From a checkpoint of a small transformer trained on Wikipedia: vocabulary 16384, a variant of SOAP for these matrices.
Each number is 128 + 24 x the weight over its row's rms, rounded and kept within 0 to 255. Layers, rows and columns count from 0. The size above them is the row's rms in percent of the matrix's.

# layer 4 attention query, 640x640, rms 0.0267, rows 60-63,187-191,315-318,443-446,571-574, columns 0-127
size [106 108 105 110  89  87  86  91  84  88  90  94  82 108 115 117 110 157 137 150 146]
[[123 126 144 184 131 113  90 129  81 134  91 173 104  85 137 143 161 118 134  93 143 142 106  90 140 116 134 103 134 119 129 154 175 127  81 148 168 132 113 139 136 133  87 146 119 117 132 152 141 111 105  82 169 154 145 119  85 140 109 106  98 101 170 158 109 122 102 109 111 136 131 124  96 132 103 156 157 134 140 139 136  97 126 118 107 127 140 119 154 157 130 116 100 147 111 135 135 131 133 128 135 109 130 110 140  86 143  94 129 144 135 117 112 124 108 124 135 168 141 145 155 115 130 130 122 123 134 144]
 [117 131 153 111 100 123  87 136 134 155 110 137 116 108  87 124  89 116 141 146  93  81 141  89 126 136 129 108 164 167 165 148 133 107 110 117 160 115  89 107 127 150 118 108 136  90 140 175 164 131  87 107 114 160 146 129 146 100 135 106 169 156  79 128  94 150 171 139 152 154 127 162 170 144 147 103 150 153 167  65 130 118 136 101 144 143 175 150 117 161 158 121 131 136 135 108  78 108 170 131  86  79 140 105 127 138 111 111 171 131 122 131 124 167 123 130 188 101  74 112 116  99 134 118 134 104  95 123]
 [ 92 123 144 143 106 138 124 170 183 149 136 135 100 105 136 122 112 128  99 136 135 143 120 123 170 161 103 111 124  95 133 126 141 110 137  95 142 138 122  86 154 121 149 148 121 115 144 115 150 120 161 124  94 101 171 144 138 164 154  98 106 127  82 165 150 109 160 141 157 125 148 184  45 187 162 122 149 123 108 185 155  78 111  65 115 134 161 139 178 122  91  84 105  97 151 133  64 113 165 142 160 115 133 111 124 101 128  86 133  87 134 119 118 124  97 130 181 150 110 145 116 117 139 144  98 186 131 130]
 [ 98 138 102 108 115 125  74 135 107 154 149 139 133 156  97 103 117  97 104  80 135 134 116 118 172  99 115 139 135 128  88 160 105 147 150 135 116 126 109 146  74 107 127 126 152 108 125 140  87 120 137 100 138 146 104 133 133 141 124 103 123 124 121 152 130 110 126 107 119  97 140  96  73 125 138 122  92 137 153  96 108 115  96  94 143 121 136 132 100 125 131 139 114 119 151 175 105  90 161 117 121 115 124  95 135 131 115 132 122 142 140 121 132 102 106 122 101 122 134 123 159 114 127 142 129 110 134 140]
 [121 105 137 167 142 122 124 159 115 125  74  82 124 120 157 124 123 122 121 149 101 124 144 154 135 116 149 137 143 137  96  99  83 148 126  85 154  83 141 149 148 144 140 119 111 146 136 123 105 160 155 163 120 158 162 100  92  81 143 116 123 134 101 144 120  84 123 107 102 122 138  95 151 125 118 162  98 127 140 139 145 104 131 130 137 112 118 109 166 132 118 136 137 189 145 151 146 128 173 106 105 103 173 150 142 173 134  94  93 129 129 133 153 122 114 136 115 140 129 139 106 110 100 111 115 127 139  85]
 [159 112 157 130  92 119 115 133 120 151 133 130 112 122 155 111 132 124 148 135  99 165 150 145 104 101 126 102 129 164 151 153 146 117 138 102 109 142 117 149 118 105 126 154 112  86 123 105 119 105 153 128 141 123 150  89 140 119 126 134 169 116 111 140 113 111 153 143 123 124 143 154  85 122  86 132 141 162 130 124 132 121 112 116 112 141 157 107 150 163 105 110 129 154 150 143 117 117  79  80 122 163 191 123 118  91  86  67 134 117 130 147 148 160 150 154  99 110 141 116 124 118 145 128 106 151  95 143]
 [132 137 115 131 121 114 144  84 147 158 156 114 122 110 105 130 123 122 150 104 110 115 141 126 134 113 135 156  94 131 159 141 135 130 138 184 148 102 150  86 112 124  83 142 177 150 129 104 164 118 162 146 159 106 154 143 149 102 133 113 184 122 122 111 145 164 125 153 142  81 109 159 124 117 183 130 119 117 107 112 158 143 132 112 119 110 147 135 147 159 146 131 143 107 146  98 129 125 191  99 140 137 154 134 146 134 130  92 111 159 115 183  82 141 111 163  87 123 157 148 117 129 131  94  99  98 108 126]
 [153 111 109 154 140  93 154 171 138 127 127 111 124  96 126 109 135  92 170 149 165  91 108 130 173 130 120 134 168 143 110 142  97 106  86  98 104 132 117 101 134 125 144 131 103  90  96 107 109 103  96 162 175 140 121 133 121 173 143 137 102 135 129 193 163 110 161 123 155 141 141 183  80 112 121 158 138  96  84 136 165 144 167 145  93 145  97 103 150  94 128 127 111 134 136 141  73  61 153 139 151 132 169 108  91 145 125 119 114 104  98 129 113 157 125 161 146 126 119 156  97  79 161 124 106 176 156 183]
 [182 119 128 132 142 112  95 147 131 117 126 158 137 125 111 156 100 142 156 119 143 156  78 108 130 124 129 118 110 116 160 146 129 143 133  97 128 107  90 130 136 145 130 128  97 136 152 103  95 115 149 117 139 141 125 129 158 119 146 125 141 122 101 153 157 139 123 137 131 158 164 146 123 115 135 171  95  93 178  97 102 182 185 123 142 108 103 105 163 124 137 157 127 148 169 116 146 109 136 160 112 107 121  92 116 165 116 138 145 119 113 149  82 113  97 122 143 128 124 115 146 141 125 136 167 132  93 147]
 [102 145 160 144 121 118 148 131 138 156 137 105 144 104 112 106 129 137 130  83 120 158 116 140 130 170 134 117 168 136 143 137  97 186 116 137 125 138 131 137 106 136 125 125 103 105  95 140 117 126 136 112 165 113 138 123  79 124 122 118  89 113 125 141 117 125  94 112 148 171 147 146  86 108 152 102 145 113 117 137 158 211 133 106 136 120  91 106 124 123 144 116 136 103 111 116 138  96 119 129 112 116  94 109 108  98 132 135 103 124 142 138 134 158 180  95 164 118 164 133 155 137 134 134 122  98 136  73]
 [109 110 150 100 113 116  89 141 124 154 131 109 124 121 139 171 138 153 147 131 137 126 144 154 154 145 134  65 103 140 144 133 158 116 145 131 135 156  76 136 137 115 140 115  58 112  95 165 127  98 157  98 151 134 140  98 167 132 131 162 120 121 159 157 125 129  98 151 140 158 156 164 101 124 138 103 128  94 107 184 151 142 115 143 150 114 120 105 126 165 161 103 125 115 135 173  89 135 148 101  86 137 103 128 157  66  70 145 140 124 104 113 109 123 128  79 117  75 165 129 115 123 130 144 136 130 124 145]
 [141 123 131 162 120 110 109 110 109 164 108  89 156 131 112 157 135 152 134 111  86  79  94 127  82 148 107 140 140 135 126 131 115  94 115 153 105 114 138 129 120 138 117 114 135 179 142 107 145 123 139 144 135 136 113 113 148 118 130 115 164 128 125  55 141 130 156 112 118 111 160 180 168 162 149 101 112 127 148 142 159 107 124 124 114  89 150 148 131 117 144 131 102 129 116  96 104 142 122 140 111 159 132 129 178 144 139 135 100 139 100 124 152 119 117 136  93 104  91 166  66 139 120 104 148 118 116  76]
 [ 86 117 108 119 127 133 113 148 137 125 132  94 152 101 135 132 132 111 184  94 154 103 179 137 135 148 162 125 136 116 134 125 132 114 113  78 121 123 167 143 106 121  80 119  94 103 105 106 114 117 109 175 126 110 121 154  64 167 109 130 102 102 129  60 151 103  99 149 100 111 125 134 164 131 130 120 141  83 170 150 181 127 118  70 109 119 149 107 115 126 156 136 151 178 123 199 130 115 135 126 143 106 139 141 125 109 106  67  79 164 145 139 108 111 154 150 184 143 135 121 122  93 134 137 138 146 126 189]
 [138 121 172 142 124 154 165 137 120 183 155 170 117 166 121  95 130 125 121 129 127 121 161 155 158 124 127 151  94 133 125 108 131  97 151 138 110 185 102 175 108 121 176 158  85 128 164 129 116 199 110  96 118 118 123 113 126 130 119 135 143 129 145 151  87 152 126 116 138 110 116 132 145 106 121 140 113  95 146 100 109 150 122 122 119 131 122 117  73 149 156 119 155 108 130 198 121 111 110  94 160 147 147 127 176 150 135 132 145  74 163 125 136 166 148 155 127  98 104 130 113 114 105 113 156 178 146 122]
 [144 161 103 118 144 130  83 138 135 108 143 174  92 107 105 144 131 126 127 119 141 150 111 132  79 117  59 178 145 142 120 167 109 121 121 117 122 126 145 108  77 115 140 163 141 147  92 114 129 125 147 125 115 103  60 109 112 132 138  85 135 110 142 146 130  95 117 129 139 160 146 101 122 165 106 184 180 111 173 111 157 114 129 149  99 142 146 152 129 157 147 151 117 139 138 108 149 122 155 119 135 104 109 146 145 135 112 121  87 151  86 113 124 142 107  97 134 149 158 101 126  94 103 164 161 163 131 144]
 [128 140 130 110 127 135 160  89 134 128 150 146 108 108  86 120 158 109 131 105 130 132 157 122  74 137  76 134 130 103 117  90 129 102 131 110 143 192 131 115 144 154  71 135 150 149 163 127 164 169 120  92 135 116 128 110 113 149 138 104 149 104 117 131 138 135 104 133 115 122 152 128 111 108 136 135 144  91 149 146 108 152  95 134 128 133 144 172 158 132 132 143 147 164  94  72 174 144 140 107 125 106 146 140 115 139 148 118 109 150 122  66 103 144 116  81 128 137 120 154 130 101 101 141 141 108 106 119]
 [143 132 163 129 110 144 140 138 140 100 126 117 118 118 115 104 154 130 109 113 160 130 116 125 145 120 163 140 126 164 104 149 136 134 105 151 155 146 110 131 119 169 162 122 112 103 130 106 142 174  94 101 104 117 134 114 115 116 115 104  96  97 104 153 118 159 126 126 117  92 125  87 155 122 120 127 128  97 123 131 125 113 152 161 142 154 154 148  95 169 148 174 136 155 109  78 146  84 135 114 119 159 162 103 141  99 154 124 166 151  80 155 131 163 128 131 128 129 144 126 110 130 100 114 102  99 138 133]
 [135 125  91 158 144 132 116 147 115 122  98 128 148 133 101 110 121 153 138 119  84 143 157 103 137 126  82 165 144 151 179 132 118 157 153 112 129 109 159 129 124 106 225 135 130 132 178 103 153 132  90 157  85 107 116 128 158 148 114 113 115 119  91 129 187 161 105 195 124  91 124 159 165 120 144 138 147 114 139 137 126 168 157 131 143 147 137 111 131 110 133 110 134 143 110 175 126 121 127 152 144 136 125  70 135 127 119 131 150 101 137  91 104 113 128 171 153  74  87  84 132  96 153  87 130 151 140  99]
 [109 141 122  92 133 159 159  84 152 142 124 118 125 145 117 136 155 113 147  79 129 121 104 125 108 148 131 140  91 127 105 133 160  82 116 136 168 149 120  70 109 162  96 168  83 107 115 146 140 106 168 124 158 121 154 166  81 112  99  91  71 107 140 131 138 153 146 107 153 152 137 115 146 144  94 167 137 107 127 126 128 138 151 116 123 117 139  76 134 122 108 103 121 134 114 102 145 123 114 110 161 145 123 153 120 117  67 155 154 114 135  80 117 166 158 130 144 143 118 149 132  95 126 170 181 165 136  93]
 [108 137 116 137 110 111  94 106 158 158 146 106 109  85  75 101 158 133 119 114 137 154 110 134 122 108  91 155 136 105 115 102 101 131 149 104 126 172 173 136 110 126 145  81 102 138 132  84 137 172 131 135 105  97 125 136 105  93 136 136 113  91 139 135 138 126 117 137  46  98 149 100 151 131 128 171 135 101 148 179 107 133 134 173 154 148 118  99 111 100 115  86 109  90  71 121 144 118 167 109 179 122 127 138 166 123 143 111  82 145  98  87  94  99 159 137 160 126 133 138  83 160 114 146 107 136  93  96]
 [170 188 103  92 144 119 122 142 124 111 176 126 115 135 174 127 138  96 115 127 105  62 141 155 104 167 132 125 136 149 101 156 102 124 106 143 101 143 122 147 137 146  86 138 138 133 134 116 135 147  76 155  89  98 112  95 129 135 148 123 112 160 112 139 137 120 136  96  77 106  93 140 167  99 131 100 136 143 108  95 154 109 158 138 114 150 146 146 122 131  95 135  93  99 144 157 129 141  86 112 124 146 146 121 181 111 108 133 113 142 113 130 122 184 147 101 141 104 134 138 136 136 101  92 173 129 159 142]]
# layer 4 attention key, 128x640, rms 0.0236, rows 59-62, columns 0-127
size [115 112 112 119]
[[120 125 135 173 163 161 110 135 138 107 159  52 129 133 136 140 103 153 126 118 132 185 119 173 141 108 119 139 121 135 155 151 104 171 119 193 136 115 134 117 134 110 173 135 183 139 139  96 137  98 155  87  87  69 143 128 206 169 140 150 118  91 121 138 150 138 144 145  98  91 126 137 128 116 118 128 106 116 126 112 116 145 134 127 142 156 152 126 108 107 134 127 118 132 125 135 120 162 151 142 161 172 113 125  99 114 123 120 136 127 170 142  99 104 120 128 121  90 108 113 132 152 120 111 150 114 136 141]
 [105 149 178 149 142 157 157  99 126 137 124 121 145 107 136  91 148 104 131  93 118 132  86 173 114 139 124 178 105 149 109 157 110 132 109 127 125 139 136 116 117 141 109 126 134 136 130 145 108 165 140 116 121 132 121 122 111 148  94 127  98 143 133 135 157 111 108  65 128 193 153 119 135  90 124 134 131  94 181 124 105 142 116 117 151 115 151 179 141  92 136 140  91 132 103 208 109 100 114 153 118 158 102 153  97 130 129 151  92 116 110 115 124 106  99 121 136 148 117 101 134 141 135 141 118  89 136 113]
 [191 103 123 133 171 129 102 137 152 118  80 141 138 162 120 135 153 138 131 134 128 115 126 103 137 107 119 132 117 118 121 100 112 121 162 108 140 100  87 130 131  82 146 181 103 126 137  95 130  98 121  89  89  83 112 112 139 168 126 106  89  97 140 136 120  97 133 120 119 169 108 145 121 131  65 158 143  74 129 142 106 157  97 101 136 115 109 133 131  91 131  90 107 111  93 144 131 104 168 179 105 171 150 107 109 132 123 149 111  75 124 116 173 114 134 161 127 160  95 121 119 168 122 160 154  86 163 122]
 [171 110 101 150 161 160 151 142 129 123 118 158 112 128 147  98 152  53 109 128  87 122 134 117 114 108 135 136 151 174  85 158 121  86 117 145 119 139 167 137 118 122  99 125 163 137 115 147 115 165 115 136 112  98 115 118 177 107 121 150 137 112 142 134 112 153 144 119  90 128 107  84 153  69 121 133 158 139 136 113 104  72 148 113 163  99 148 189 138 147  91 125 138 133  92 153 135 145  68 140 122 119 135 151 161 104 128 144  99 159 186  92 137 110 145  65  79 101 134  87 138 145 125  98 132 109  98 119]]